Weights of a small transformer language model.
Training: a variant of SOAP for these matrices, 284M tokens, 2169 steps.
Each number is 500 + 40 x the weight over its row's rms, rounded and kept within 0 to 999. Layers, rows and columns count from 0. Numbers have three digits each. The size before them is the row's rms in percent of the matrix's.

# layer 9 attention key, 64x128, rms 0.153, rows 54-63, columns 0-127
096:504453468538506490507483563598433576480475524478508489488593520464451471493552515552535557521486548489491468457537571528516553493551572465547518487433560452537496517491542515468537507536524462480505497481527440513429508465493512497582468566522516533503489522454468459427504532452505554510411498531540505488557515438497514418517456526479485555478405551482446476442505476470497454551457
103:539528550521480492501484474505453460405487496569486542528459483480446515477546542479507532501478501502503478526506514584457476489515316544468520479449573468469421481475469492457489566503516545495474527583492524495512462498568543561515556459498494460474473537498572537510472490499485478452448487455495426460513490463478557510577478508552503481515481542477518415492492554512540474437545
098:540534433574492551496521459520445547497469492518486531435558499479493466552543568449445524503439500588454483462545501519416528531585412491524533566505457510476547515510519466442582539480495468475502513464463549472522500530516501459531487508500500463578479547496442460485537559480516475524478524532479524506509554558481493507455612440517531448521516547557495513476511416487464573498528
096:523502541479495533542509480498621467483459384444544441587507468452530470506530559447552517557516518464530560490475541480572453477525533528436454560454513469469527447547484543507491521496540495452443513474559474485534451515532468540453509460438508504537504493482539476528479496486525484511486549551519588511550475510495558569525503478557537474433474482484604478495527456495509474565480
103:520513448549511515494469552521481530428521449577425500477486493475578502490551487477495569541493453470434527462568547521518503455527517488619512491531512533426515537439534468502504527463453490491519442504516467456571484484515475500515516447502585513496492471455473542552484461552446477450583533494570452400485510439508592442456536511546468462476494482510490521522493460489516465433497
100:487422502543527465473415504478498516476448502513556552401475504452445461544489510486516471553441509516550512546516533536476494522514528517490471464521488479492509458487542440469453576512495479488478456488508513460430477535599472495373493445528458446532571555532482567492529506459518577510557485554493589419434515535496455454516475503477460572562530526496500486487511477543479507520514
095:463525476472493418496570435506434519435502510508543533463424475510512474436508436558499505442446505441476518474500502413523463474447443566521519471460473509577555506466487517487523515515516447557475442511529410587441556496478516534502492459516504517578520480476529555512485413506554506497540475468513519501587581464517541498498520439480559486419507511504524507477511437449496525497475
096:620537529514533552512593580467512467443505574502495493578531567500495504506489445491470499562455504513482477460543437501516562505543488488480507555498534535587474476532454489491504494480508488409480459490538535500473581511499460461465485540472544552479458495489551557556536458516463542470544527430528519506502467546510468499500527485523517494467477546473520450363524476432515478436521
099:486521510535525493549564507501534535516511438446507527559482525546511459479564506433513486501459448457480477552480512544540553494505510506547527459460550530485526467492465451499535488493436543417479574568510406528421547501521478480498378426530483507488491498581532458533472536629574495489519448508562478527514526467520509541489533483485513563533495469530499560524529545509448507448529
099:443471548523524453486453531533545490453498542482484484482533484479497529549498507504478534464458506471543486490533488501599448492512540595526462530534567533438535535573472519448497609444456528476474477506449567461544497451476452536494489471440451461563425521557493547516546453476546502553386518593538425543532503522480480540512481491539511490431496488502476522502537524537480482455528
# layer 9 attention query, 128x128, rms 0.161, rows 55-63,119-127, columns 0-127
085:495500516485494560482518481428379528534448535535450420495492493542492490498580496428509538497489514479527561444501493499452547495451575515462516512479563468532520459500489522469504463534514471574479524451453449555498488538496488491481443467505429545519530527386479502508525496498581533462554458551516559581477496387536465574554535483498509511482467454531502514494489477476550496544451
088:529543523454466458579471556471520508443488534486463460485457449490464525487549535505472556452503591543489521485462458480490420426503542543468495535496457488517506550474466493491525510523501499481535461471486394521430488484588515495466527421505460474548519540443564529448481567581486561479503536505476483489566533496494476505528418473471494497474538516485484427519381530566520530446487
090:471577500529518475453490499430423443508487527553477432504515501441502519429469485522544421493470508444546569527520423464521494509509439463523500478525493460449514511561460596565501491509465506436470492464488509510453478540524456527504524472476508573545419506411561424476525471462501513546505454508517435497480524457405498468427499496482552483551535455502450570472507527456506508454499
088:485532525491511418535421411549544519440498497415497412414515597548494475489559486498529525497567509540471523492425520504455494453415531452447521524457510456520568476541521547500529478463503482483549484486573481464484490490494443411557506530503472447543457530551511438486461497465491459511560554520546525481532519471466523422484458526521441529461467538498512527467467490534537502486496
094:579457487569555479526520475475532443554518559510515481454488459501489508568517486497511519537534457439534464476491491478528446463462426540482518497392550555538545519570522579453549489385535564518463479489490488513514535494483407548505506554487535508449463468485509488440578513440486447516469525558444495524549518489523472568484502507496514471491465403522450460554474502449499511483491
082:518539529450512431499465484487514472481516498531478513623527481520469430453445494500518500467463512441507536509477472493482530552514496411515518416523520531528529552524538487474476513529548572495442458522478503530515439547540537523465549490415504411561501496442513531461505478517446492564449549491434465503473500474533438525582556454437501517511510483533393513441495521544468420498459
097:493564500496529512425518519499511498502476498471517465406502442532414475533557461467539504426451526559512532551494490475498555502506499455500554571557492521445516528456548431507465501554452500500550461529528462549525515505475464558473498440477467476504575571544462421489508539495509553530524562511504434525562583481488512507483479562529446577445480441485443549554517469555496436510516
087:475513461473547476465378414582501524468468500503498475438471525529457490428458534525476491489477516524535462535543481517467455526531430534557434531461506484396480452455430456444509462420546532483477465497482478505515456503525489561501594464482513497420495511503485552476520521475503456554496576546553518495502432492422524513506465518500464531580484483560538541497468533527453498484499
092:466496522509526563504549538537463510452472513494520530525500441541416434563436529500417450569460435478487448523563527522534482496520551431510502475470577436424440504497525521463488517489471435527501429499473527492455521501507592528512466453482575552515563546491578492490533521525545541508509490525507418516494554554544470527535523448447527486473542471527515480460555479448478551526458
119:562464437469467507460533500439552505538502454490523587528551560512523505543458495458513430469476540398576526523523509503506494460549472501533485552554499489467516458492487525468530560542481452479548495563407501465489526534566498501560467552508462492459493530539479550602546490570532611526543524519501531473519544554503528544471458488460487476521513493521464519502509572455549428545503
108:450479613477518520489447524502465425406552482555538563534502490560504492506540477511454481528509456514549490541473584495543450522508527525480527417469466531559464529570445479533510536528494531542487500459492462540555548520564502516483467460476538464424548514456400550473587475476511559475549543487512502442432485496468465491539509494470452492525482528478474564462431469497486535540491
109:496509546497483428498521459393444523567470538516547508545499471468520563523556505526434476548511546534493483478478462514454532513521456508549464504545495496483488483446423522494453502480550534537532472471475509554533545496448576554622475553582494545467457500460457477526450465533483537465515465497534487587483527509546435491476436474577422490471451474494503470570499434497525504539485
112:478467542474522513493534451477605482481522527445489513507520546573518545432489528560509505457457477493478509520492459535585516540511500520434500551487522497578447464473550511477509512573553544492566602544465486526477511487559479502544482530476427475472460478558457456535482455444538440514485483466487523517467488600596428523547497476442559506564495508464436528450528488496464490528525
102:440471474488553533475482447566498505502511498544583512465539493500466495535506470514530468480551447519539509437480547466453529508514478514515448560493559532445545449559500505549568544516440547488480561536506488488533597417531503463504466506459499458527466470481490517498432453489507438504490385491525521483458611526436521467521585472506546486500445464522573539503510493510460575556471
113:473370437491475565504464528520519499480479458488505578502511433475510556472477504559523498498474530490509458438526490527534546515524506489463439522544511591533522507507519528521457541572552508462444494465522465458521518502520415551530499536492493433511527532464567510512492536548526422447521470527505526543471476536549446488583495478502520429510520540519412555606526556503496513418494
105:541498536511490452485540521466501511470505445478519551462555458490514501499508555512421509543479547466453566536468536437555480576484513578513520387519500472492455465525468457512546461457568494578383475578512495479505542564510510496508547457499503481486460560444511437512570517425532533486478522486477505474482557509504474503468476475499563489491509448561448458524464560507428547449545
122:537479466468473488509511589549474461436512495552539513551496586470457461464525537520495468510458500457535536531493465472479520478439563432546480497500497477507503492503494526451525494460444578498577517515551448570433551502509479500462577552513534531511561553552482571502549497495513448479456472484526483553596479537481496526478463417503514574476453421460462521495505547527514585432466
111:498480451505562540455533504562493478492489453574522543501454496494449449487540497459506497547542454490521570516449453563464522513529471486446507433482536480534477472504430497478450480510609496527436518544415427575437491473473517499557495567554512523442440487471479431534453544530545475493543529537498485478506533569572489531479459485540557501486490500459569456470449535477449522550556
# layer 9 attention value, 64x128, rms 0.158, rows 0-26, columns 0-127
098:542464458483493544473470507494526461462460498521462545527548504462548470524459548477414513434490461513505468497499433517505421560511519467511490506454412421464522524479450546526454541566515494512451491484562526458527542483577504503462493443518478597509421515488498494466483477572482495545548514520427476564586536482496453540480376504481474483448551492494512492518460475494546570467539
101:563481548486451471493491484439489474501537540470518471480507488411508541479459464536555502497518519433475475513564469497382536515538511459522524459453517553602409514483462512482509577453541517458530457451563477507442473532468487545534462517491501509506565520422520518531548452544511504486486535516546545381493442491503474488526439532464553511453543505503536486404470515461499468494552
101:489551528466509456567519434516526450491503456476560522494480472496528479524505481498471512526564488534521464553517587433491539528480548560517462520459523507532472521453435486440501463427478461436465532497486539489457529549511540480538506470484469559427423534384485475523474470482458507549462526406548462479433481444468493542539512586531478427504465493489413453505484470552533533454518
092:495532481526573478516564481528530497464534509529422509506488483473509506601487490456508458500564582452541440456493452510526595556534474508485559494470599439532503531568457493448472496529430532494535498584452457540439545615473537527524497490467553450456532478461473508467574512517531523556475499513479499500482454564460497520497491506508459508518529543579472517499561473511493452457497
108:540376466525491522460465485461520462491488519552493479488456534480471494500488472463494526518532529468452443485566476468518538573509448513459559528506524520484516531513499511468444516424575523542488518434487422429432548507526545527495493522398517467525479470437503543371536580532437497564504478516435471585507537448560488494483503453448496456522510476521477497467465472482465482479517
101:479578453477477511469542525523467509550496505466532415483480514517483528464501526504525492565519489510510495526523480506495531464479435453561547535477393491437547524473456489436446506530457548538493483463510498510518509406456463517563436521539469435508408519489538447462540528440535544454499501540585597532482502488448480455505539476532471403501413576482535479459471495502534534520495
093:480497507419419463510497512443518495527469448533467472457427443569527465429569506553523513478480499538496564483515446418516513471480504409497501575525497422481496481557546521497477433508523416548511484443483507535485506435450543457500532463506472542480499563480539467474531516474510457466476620472586521548498456522484511481446485474480451496472538548506517531499492446463506418476518
097:530429472537567464557448445557559530492486494485447440554462492519484450493485484559490496524425490490428441477518515510517506519532520497449491478464490514475480486483545466527526515500502564506508450481517538458470499454430446489440576514500490567483498454494455522507605441451477516464513489509490509513463566370493464455557557458533469441497464529456467489517446580430452555520503
093:544532543541509534498508487445484505516506523489486549533486501470557520528512493439501466535536498494511425466510507538458426525506432513556546462456491479541445496514504423495484492554501487514523448491471546488487439555414474467467502494407516509575468428399513499489513478523489501465531481479535493488516501531565475468540563457431583471516445535445434507482596446568531483517386
105:507488503491467538428577440516578451579473461481471572512530460520463540468494551529456530534542465436449548475468479501496591502511537535498470485466454503515405472558540514499514451465456462553503545490484551443475502472434508526446544487513483525521549486421476535474493512488527496495536531522462538408533450500488542501487581543431479516522498503539515528521607460450547494442551
097:492462545467517405502543545513515453505484532535492493509557534600509514552466465488492531532492442526471548474431524501473502456466543470506484489545481415515466478584510484478506542467460507539474451488516462517548494507489498548442557504547502426525431563509554590454492563452506573498510510482503478508431518472531486515483625494392460456515458492548520495495473501542479510416526
104:516478556490485516493509532509522473544512484394493495521433454495528438460498542517504506515601495561489514548496521516472549515484522459523489484438432444523519500461476484504531447482528468497472476528521493541528517541453464542623514514469623473482564472420618517460486534487496564592518457531511488516561517497505535551551516455460503490551530519541419511498513461472533472457530
099:587486445481623566565499527588472497496514542565462560524494421481545438474528497527401534552490530477513510446479477479514516504505491531519557545495446515472510508511439457547472483530436521538461498468496478481490439448515568469491438427502472444450519486499528474550495526544496508507513408485510542495471454506549433480467519482525456546549459457445465478463524470477544462487441
099:576452484517520501562521475550470497455436574508438538555443546496524515603480487511451484466468514473452484482548504477535491514492460535483525456499437459538532523545486506502478459529470454454468534555517543457477448438498496495471423496485517480465544537480502437522481519484477521408504484496483471481478459610464463540440506417551565442443457484427433464496500467484422546485467
088:551464532415560424487483504519477577539451483528522538534505526468494514561427512466524510493487473460567490521471463468465524514513538492535474463523489520520533464555508526474518456530481540540512497441586463490451439558437519503574513543500512499553488481458549442503413551570512504453451546429551447533551459520497493540512493543445586493496500524560501484448470499457533416570458
105:441457504484615483455501530461500521449496443488512465490506587465501407503482518472543518456419554485526518493568479463548418484449393506503492492480520482454479524506513499535425566523509516458551515502503537437488474480468492487471452445471578468452444518520493453456529574488516509484458504455467577526526533554455527546468482485538472442461462509519585533461533450559492491489517
094:451511513534476603535541392483456457483527466541429457495530457515480521460444474536432528467477478492513594481459498461381522500548525553493563435520536533477460456491500507538494503458515507516469497514532511463471518582514405519486540531396518516487476468447503466523537567501505538559477461556487532490506522523523460521516475493556452497571556473531540482538490579511516513526523
095:502473513510546493458505459517485529414536480456534499462426439491421450529475533511511513492493485418495461522532572536478450423437486437504549498474539523546515512518495498522486549498493482499499471468492537480545533490478389478507496401541513474508450494480467483426526447491558470491535516454490538554451521520474467439485483563596466495441463523508610480468490471525493450589438
093:549518485531448548513503438475530552510505530481493509538508463512497453535484539489470513425410551466484511473596524434510560525410449508533490466490471528512545457494507434575435463457535531501525473515504469496479458504496563551479516599458540488506556443505500532490458524536453504430460458469515489541417449475482499469517500516494480623489541427413520497470517540539530492449526
088:500480515491439463548545511486505499432503419521534573480418547526558494460564395447542481592449536534468498508574568489467522466476545448496527587469530499506489533519512524481466503499507530508502446515505491551498492572562409482471446509501465484499477521493500540521506542431487505518557499378490520549526462476479478555569445475497473569540521506484510491546544468560525474507515
104:532510506584494498439505527462461470459562486531576507556489502491574430519490471509510448495529459486451515421451468453555474548506511512502505463494464470513541610538502499567459462497491499536465493492509442501499464460512496458502520465546488452416461499491482464486437465442448440465452527428489528540390480557538500414498464528524495525406470503533539450568513450523523537498484
102:523442481531477490498515412452517443475573474538526544543493523576574541466496517413478513461494511500513456500552519509603534511554530489490566510499507555464579492493527512480497475461563585536481531526519509482473498439452453506556555474472435442505479454462465540458539451508548460473498524486480507453481487532492436498569441421564463493504540529428547517488492508463561562450500
110:570488526418477537458493575426472468446511542473442490554542371537532487455438474454503524546522491549456459517483485528476548468474506472534457479518506495477480544471500455554562503479495560518504521457553575511498469466555536542514490471543434512570595555549528448542517524573462584495489494538512492488502509510481549513557495424527534463472424512482470453524486505467496516458507
091:478522557482451511481555490466487449501490442573536409481603518540492495534475514486509516475530481490558544567550460545451484568415572522469496568511586512415412470499532513449588484498538553513495506511493521514551533532499497544516546543471572555465471429450468509451481541432508475501501528534453484463515477471502513517473467515510462513456526471531557466480566522528492514571488
106:475548507420508575531478527497443549528518516507503554480432469402582492597489533523476491508509491441472609558515542525480507517503492512472469413438504484500454485505459453496542435429497456463529430490455531528539458474488490568504481474531511552519509417548522499554505476477478534554559511525480532510466448557445505498453564530525553563480511489553521481562480554507514465475513
100:454447401475513543491461456529591502402503474468463457504540473525542495494520504522516515429496497471501403412514544517497487525529443478452545465444504488495492545509471507519457525417571547519553472541506486454512516466531427429542512517486513561577558476415481504483518530492511482538526470457504477500508509442526496462499565426516488528494550543514460528410509483479507502536592
098:483548417513525515494468465570549510473474547470473560523510530557506499494488470557496490493470469479497572557436503564451438487502537577526531491531506472529514520481490482503565501511512540539613507501562442443463505490553544535494511508493517419533509522454556486564434435449586551465539518549456566569471503525426538545532478464543516505469509519526419533540519464487569479502490
# layer 9 attention output (transposed), 128x128, rms 0.162, rows 0-26,64-90, columns 0-127
092:412470530498566510504520482490523480431518451497502506473466508503510545538537564589551560509498493514521465572518563553511443495471537569532498564465520581497577532473490530503559521477505481580458555466486434443530471552493501566455499514555561525524572466550514543570420510524530485511580441496493467508534538529489543569421484565490480494530490524492509495520487534452525544503525
093:460478530536530528339481523500487484497583564555499525506468473477457481532571494509525496439478487518537446586547555497464478409486501505521561443421550490488514545495535525529462515499521540574593496508518538425531467547556462543544513461498515520500474447504473565492498538498503540519495462481554524554501520431510460508533468465487491474521444509505412453494514519528512433531517
089:522457474443507502424490526501533537455484557491528547458482555558513535565419456435547478554566469514522472491502468496544468505443522477507423536391491473508511492521446484499410496548522476455527488564523455520510500521479526462523507561435541521473504476534492508423581489439524529474489466408564512498538485513532464477473519589466469546474490447531486454484434488493599502499491
091:532482554551531483420467448470507422529501453518492560416511495541542551528580516523547423516464557520499435496544514546491471493503495479515513463446569399496476483517551504490486466484478546600533509492479546495496499432493518473484492495445476475457502561470502524459577474545517569555514515510431453450474492555490491457500546537557490570485480480571479526567542478448477433458504
104:415399505520480531460498476486528452547583541474404544444426478495485468533536490572492444526432466472495480474485526513493455493551553432477509446461593529500516522487554508535555530510434510598507498433476519554497504500528430552463435462518573480492507473475543553519540504516518459542489517483459478506510489501466498533465514428456511604552504509525550550474508480480507508490520
098:493509469504527466543517502448483511531502499501488473505512473455447543487482516428488562604499532453516518508521452508506589525526451453500424491537492581482507561488452531496495458480493507438559450474540516502573523440560407501482533416514520451525517495536395498555459462474501471522476539581533542538467456428470513568547498523510516501493547506449483443504503457495503473587583
091:511500515503463532534498515459520476489466508551500511498486460495408395422524581436524488534535477494538557477504513475477507568485580510464431523530508435481477463455505450484598448509552379470494541520560517497511491479416493498497496510575557487485491466526494494474525479510507549532527618490476460500460489536551458519506469514494486462511581476569446545463450529544479466503476
099:527469495516494508509548550462596524500439478430488536491464467531491449481465518558471412427482516525526429488528513443560519544520547492532523529531548480523444435491474495487527547464454483520561483474522525486506513519508505424514512440584417477568551440542468471520453489446467462464510530486436561514536489430498514525498510438519422501479494475523513532535565446483450552519605
089:570511558488475531503513507440518474539464513515453527508562535495554548481548556516441434515433512513457494427568547491481475500476526510471540418498523469528531547522536496466424521486462481515468540451512476426491551572465481490474548486515511488577475464455574510420478434512523523496538531437419474551571535468541521524533451468495557449473511570473535578539512528465522518568512
085:506466459536500497520536535583588505494403569545491478603499521523548546513474484470490463531471466547531486514475480509517539427535488483494498471496525528602455524575525502462453568500512552530456537454470457456474515470508515567565550527476446501499516494467373546472549499475499492462466453523506515478487479473544450413481484425519509474464518516453461495463553441432492504517529
091:540433511395541443522482493493552489599575539480470496481487455562494459499456514457551487516444541517494552575536457517471485479525562477487456571455457487486442498504534486523475532529533438479573468484476568418419554445525455510567522491492466502498501494526481513475585541441561501480463468529563499484455487494502517435547484527465503434536522500487532450513519503500507487546588
093:509548493469535475475415471566513474516535507487509554495493536500484518512476507460484508486437539481413549495497550452501496565466442526534554462446476448512497532554542495406397479493506527530491460573491502473463470515557512472489526493467482533564502512486561523557618472437513541455473489491444571446560559457517406463498533471540494489552509437538510517530545513515485534496577
092:483499441585597556541516596478497548478497504540446556533562559454509466430455507584578510484466464484485435499515486502491540512499490553543471440470465513515482549547523521488550566493448470506527555481532486534401536513506520498516497462441517509479497469519492456541562482532509439511537455526447466534455513509501476510528542577502493529558490513587508555456472548534446457457546
106:554498487546529530526517496506502549442483548497548521520489484483502514556458517532525486542487472439405455521498439487526502466549580502506463410513536514548546445441477471564551540427497488493483515492535518442490522556469470524465463535509447540525505437507526478557454537627515594461492390473543510517500464518492488558468523525452542496539450486556448558532454484554525511466482
089:553537605569558455465492498504474472522537580495439463433464523482438431524508486481492548512457507459474533474530542474462502599518509426470511506531456458493538573526444536516537460483546401509468559446527512486510518478476469453454495478499525476516469430534573475502491556527500437472521475499511485560503517518484503496533517436469557416480489455595514499487508510495500590461461
099:463504499496503558497493499459437479552520426470477493504483545473497436427528517588527487399492495523537533497457537457522477461495441418480465500530529464466492465471480462502511472508495461469556519495481484570454502559541515505516510470553490452457477513571499510614428494497540393502540525470483466518468566537444532543467538606530473538509507408474560517538491542550542489495496
090:506481542499561499510499489472602525417524442548543593543493521479496484451497502547471463542411463504542533504489486542466526457446450547531579487506538489548561545526424483476385495559456530486529501480455509501495476473506538428473557467515517484505532535519478548495547527502514484473443536498505478486538469499465507372442471567548563499468546534515517495569529510515540478518542
090:507550472451494522527593485525502483495541461473542518482496526455516546452505503563488537446478544518429524589463477505496505417550517402474560572538492415511493550467482519511492519513490431498518482493482501525493561519570472492481528531568514419477473560568567484496418502502518489531505479509475506395534544575445512518502525550463461588496495547419525478493486455490486508469479
090:617515501539452571532474482508429455567546563466522507522530488459603493476528510451532467544475515476446444505527446469524460508463527490464505459434504497490537500586545508529545530484535498522456562530510488499446439510538518522486476441464463449459417474503514467388530415558434519481461491457482472528486461536511479507490534512498548481555482447480462572469440528473495468508505
085:446540556525504485472508544525541493478504573449561533466505480452499518497451530458530539432476518521434483486426529522547513536542526453470480550459526499525437439474480412497527510572478474546500522633463491523519412500535448471477518458519483491446505453521448506483479466515433471499433569448512507479456444489529443483494530518548514538562572482402481532508461529536561474501503
108:443517511479507485461495517433513635489489479535474502497481512499602503531458520495504551507527482604514477479506509533510468506515511499500515535508534483520541447539517493530535457468482459469498537530508535519531431541475528530560475473533512479484517570538526526417493497501504542510582459473492459556540495544496515478444546596492491582463571517478522591564473465429601511452423
101:526491545556546461521485469460570534487569516403440511555507559412553478498499453500488491540498468589500489528508564557493528480515564465498494526529509561517551475513481492467535524454433555539429540518447521526523506519523440520552494514538545516453546552531446556448464470423527511450487559480461541505485581541462464519454488476543438586471455516451493518489519490473516557458511
104:456458562513518490468412524451449535538531402500437562535490454521482476450526464498499548510524440470504529511478496522491488554461530509521450540498600519451473470488437459525498483492548488545464511485549407460510453496535498519504553434551475565539493498513467474497504468557545487443510451547495553473471526425498532513563491441536471496448490590514437470436503550482441521522585
082:502518506520450449530474525484555500423547463505578491499516503476467473525506543467488448526527506604578554497552511496457513463506475587425494453520471491415473522450477528445538456527527467490466474535449528453437460460565518499518511564414515563455508532411516507515486497450475554461477505485468513566540518416471487443426465457509462529494486581511485477440499447459505503499502
100:485485510474515545536489473471552560522460549583545594441533542519458557432507548508522508570460564493436602473542500582552542469413471521479528426394460472538494506534487494521490568436564486532486481503502496477560534500505503549537448522507470539529527485481509512506530569548527462492478498499570478560484495474511460514451482559530511506486484470548537481504522505457493509473411
095:448465486585498512511531488497461518438523476492502517431504519457516590536520507576516407503511457539534448471578491545480505464577563519543471463476546474471512489548547496576472528480485518517473475564429465531510590380527481451509472501593492452505498543517482540470525511521531490471484560504385520523485488513504507558480508489522519540468466452534519495546529529483564485550548
082:502577524475489476506523533550593442512496499451552524551533518486508484393446475567526488538453494487481513540485496462551567456548505445478450557599499540543466524529482453434477462548536533502535490539516443511525458469520512485563575544516548444534479482514515491540532496476444486467436549486506517484562477503562552416521508521479408467565494512546422495490469449516481469491482
103:574528546533406599560478556453394576560531569541562455507522457481525532497500515458457501581525454522480568499454576494458551499513486452478473480506523488519442490490437511495509515542431479508508459514420488524494514527525511438511513512508467537449518525489547433475524529540517439454537552477563551479507482524503491479520522546575524475494520483484456499538567430500482472542513
106:433455417543555493546475471513501403496477437507492551487455509561492521583425530532518517561486541524522516483490436504484459492485479507499433504424425520497516518466610475522438527503591502491431481484437482503486525546498506527506443519513505577474507492483517497458432538485494429494513563431523474475513474510563552507517539483467505465452537496566536548474454549477473569486553
115:484462509525441524559530482555426486512537524435472486530453513499530521509555539565496519465513504534491476490510521521491514473564515554415490572562421441508478500469526468472594469379561458497494483531565495557478446558587515539473514436515445503490526550494491478440460508490485467475577484531504456498487520468498474495501516450496520540507551522475475542581523553565460491453419
100:478510515481467489541482522543503516540464538492533455541375503501490447515547459489519462507504478522489494486444517513460560519500531495490578501557520548443494546420474454502479497476542428500513510501534460472518540509466530535574473479538566512479499487576435526484481556516602526448477516512466507475557495449409536471381490535434544416467458479483467488536503535493482550435568
101:560572567497469452531549545481510475510459568437497483466505489435585588484509498486450483442599529478520506591546435473531472534510493473530492584511463523461523517524475489553499496444447456508463457553502441446508502479478464477448473503441480459462446522581481458530470507449528528566556539520521555534483480575523449496485490424510456457425488499509496531524464514504471538486496
105:466432523497520506519549539440519537469499433510476594490477509468563441497452445541585471447473462512522496498485516483418496514494505508523565393485488463463493456469514464573588541512486463506530531534526430549509575463512524514459453498504505448484475572514493575469526528443446520472562474421500463453555460494543526517512536451446471473489486569491538469526425486476467519462478
106:482535488526545532523496521534490560540538469462541555532602529502474552555445450528514559522462546518554450508494470537475497521532517473515580464485458460504501529536505515504428570496468532535512461532529439543505498484574548548424531510452455542532515534465537532510449533477498526466479473418553583556541472485542503493570457509482510514471366583494535492536532472489544520543514
105:479483500473484501440563448477431563498497493507489484501513485502584532511487532477521513523522524478528514514417433533484467493496544562420543468549527498563484515480523475540437487529439503508453489477456491449527451498417447553544492544521501564530553533460516451541568458535513549503493526523592421439490531533457478509539454524507510533501561483519453499476421548563526411511404
104:445470397470442470473487546547531488455513505527497491488477441531379427425500461523587505529552506467505479532460508506493442473511489484531521520525453554458493453460498550534568447485578499461487459568551534551453495450469506511552464554443428478440494493510457513427504523500471507497511460545568516476499539522479550559485507467510538532517547473484533472493567494531441514457577
104:463593510488520498553497547536519579508559462477573510500525562474433501527518512464526512513486530502493516459527517483505463456517474520498568550487432397516514421531477569551516497554443461537506449552479513542539551474508446474483482417469527489476523469482641479486490487463551529468496532510532497526543428547538585500518534574524479561500451451541499519527484548528491506499548
109:498574528473498491479466533458507544394453458482526492481495513429495555495587494575469438535527520489496461472433537543500499496480513522474517479481572515552505460573423462495539457530541548504525518537508512593525403453487505463538524429470513528480509530517453500538517421593419560558546510477449556539545476511525525527461490482522499515443465493503542536531484446541513440505506
107:471500518595430505586498452435517438483520482518548470582517438501480518470567445448500483521552494495608488504526470575440580480505461494477487540467452525515529508462508497613555549505527460527480453465482448502537481441559536515457516541500455481469512520534527459466434490479490494554530464500539430511472440553448513473441545503470456543493443524457462491433517484496478498495487
108:607517511473423475454420432494510596535403516515553473496448488521487468521528469448528545470545493554449529471494482542490490492507500504459504521525480557523485374524493545497534455479547500449520486461499495497513515431504496513517526468580496434480501533479525576414468493491526561469466497485575447482482432491492517524448459481483518493431496510466549483543438508455491539520415
098:438499569471427463443503498488540508515478512506484566394452453535521474481564464495521516480458525491495512512481492532430515423489477467453492524469521436500465563454491538517468488448461525522561529562529542512549466442499545464519537468537466474416531576455525534443534467475518428488500495457478485512524552513427575519455443527504397489438520490506562504449479472479482418536486
102:475499419470499521510477517540489425544507449480579468533503429440537531494485496516520556464523493538493525481514483537496501527516500562468509509435566497434513460497508490518484432462515506497476455513516440524477559533512521457537497536538441570384498468465437547578469547427458512441479554523441482461492468562503510481526573574473553507458523463485507546437454511494483457429587
106:468442609539464473505525554510555470468496525495509520481548522479516472505467516485546491505510497478433452409527544534488506503490474499500553519494527552522520467479471498544500489437501508549517501584441536458513539437450552528518507521456451542560570478405553491433557517484464472532529551470454588455597476438508456508507424401453491506503476510523442557453503479482512505476537
103:448560508521525550434507479550450519496483476443516545502504508564567509405508516481417459475578511512448551506528490484563509544492474450473470486439406629461468437521519489521497476517473546538494458559429488497473487495475500481468513481489483516518454543474473526477478498527532454526430508524495433478548516474491498514513446522584444508501482460429440521463512517519550565479402
103:459444499573517447517432510551431533511503433510475503540494547539459478512429488554534524505465466526528506476530485514509541532506447473501486445528507506493494419539464530491456490411491482500444465424540475503591414512419472546524412530502447540507526512491495502427550500482422542487491456482527512516540415458526540569521507458505531445536455491537497518473507591561485485455546
096:428495509629530521473469525491497494422451502579549468510510499488533487541498570505449489520492469585546521518553471522569426456572554467517555515443467500501515495482474517500500553524435513463467458516459516458590514521429503528510544486538496533508523588508527472530500574456456497502489563523477482493537520523438445511521540446524504483487529480528506559504464423504501538522388
098:477429413491467482488481469485509558520472449459587506474487472505395466501521515487472441510573438461538443524575439493504509474437515483477503522480523536481555506523520456471516516474532545461458484431524537488479433500553517489523540554505434537515460539567446475427509444503530426470546513533501514510469468488511423453538502511574564498536500551478572431562488449518470455525531
100:544527522474503527541496510432475476497478456589539482485564449511477501542544462502538435469467540515461465498450494511473517519563436485549524466469502518535443477601495482493506593530597573488481519541535523542568505476519500517473461401482431460464585443532499523457501428497472519516484528461533478489503512463487486547538513417512537425478440486511455450433449495512447455503509
107:422454498511531463454505509518420510510482487590494529438421500505495498535525534540494485504488526437532533573510443449553452513460490498509529528454489435485396506497527484514488457523543477459506517487495521494514506515529515456432620495479407461554473525507508515525533543541492556401475469504447457568548396459483487483435513517455562497530521485515523469451510485448556506547515
103:513478469513490464546497517528458434472423511495570460405454485497508481464569461514537559554433530584499513434517464584518532454571522479472499508461460489500594539489536544534548527500484557439570461450496528529558548563489491517449513542525510477465450430519498499487492457474441508491530533417516516577488481514445512558466504507543536553576504494505447508490480460482526448521470
102:507536467513480522488526508538460401505497546482565473534502493456516525518479491529538458439500432441403506480477542500562549556489516463493491501473513555483491501518536540476496495475431501570562518546503492472500483564482513517454482509458442453554530492520439485548599526500464481523456493519489555431508410501533419555512588473508533515517535429455559557507555513580484584520467
111:462537494501516539480485524541390446452464482438530455554557513515475472514565546476456451452480487548522396521486492517510478492494459464459479463543525571479519555503455489456491502590482537514504521420522507429482493500438536485454482521485594512539484496454563540472465484435493514517472460499533498445499458458465588540503471433451550479524539534519493540494407490550461441546514
106:485558556515471484533535452495493481511539500486507530547483515449463516480485504466524516542527503502480469479430538443498478428456538407507518595442468500532485437514504496484451456597502503524511551475469493437542419620457557584482463535444435551484510465448541466545473449439469503556547480476507475517477579530546539471533518523472506515573535524490517477502517518447523513439449
114:381555578460519498536463492439474518493428480587509412483535501476508472519457493460471479522476470513435441543492543496408510474460481473571514504436520446473492471452542536455557493522500493503454540533521508493422516465548540506450462482501515528395465486488499458547507448458585492506439528488511429533447520451442538577508461499520533467523545481510494507495479476498432509497532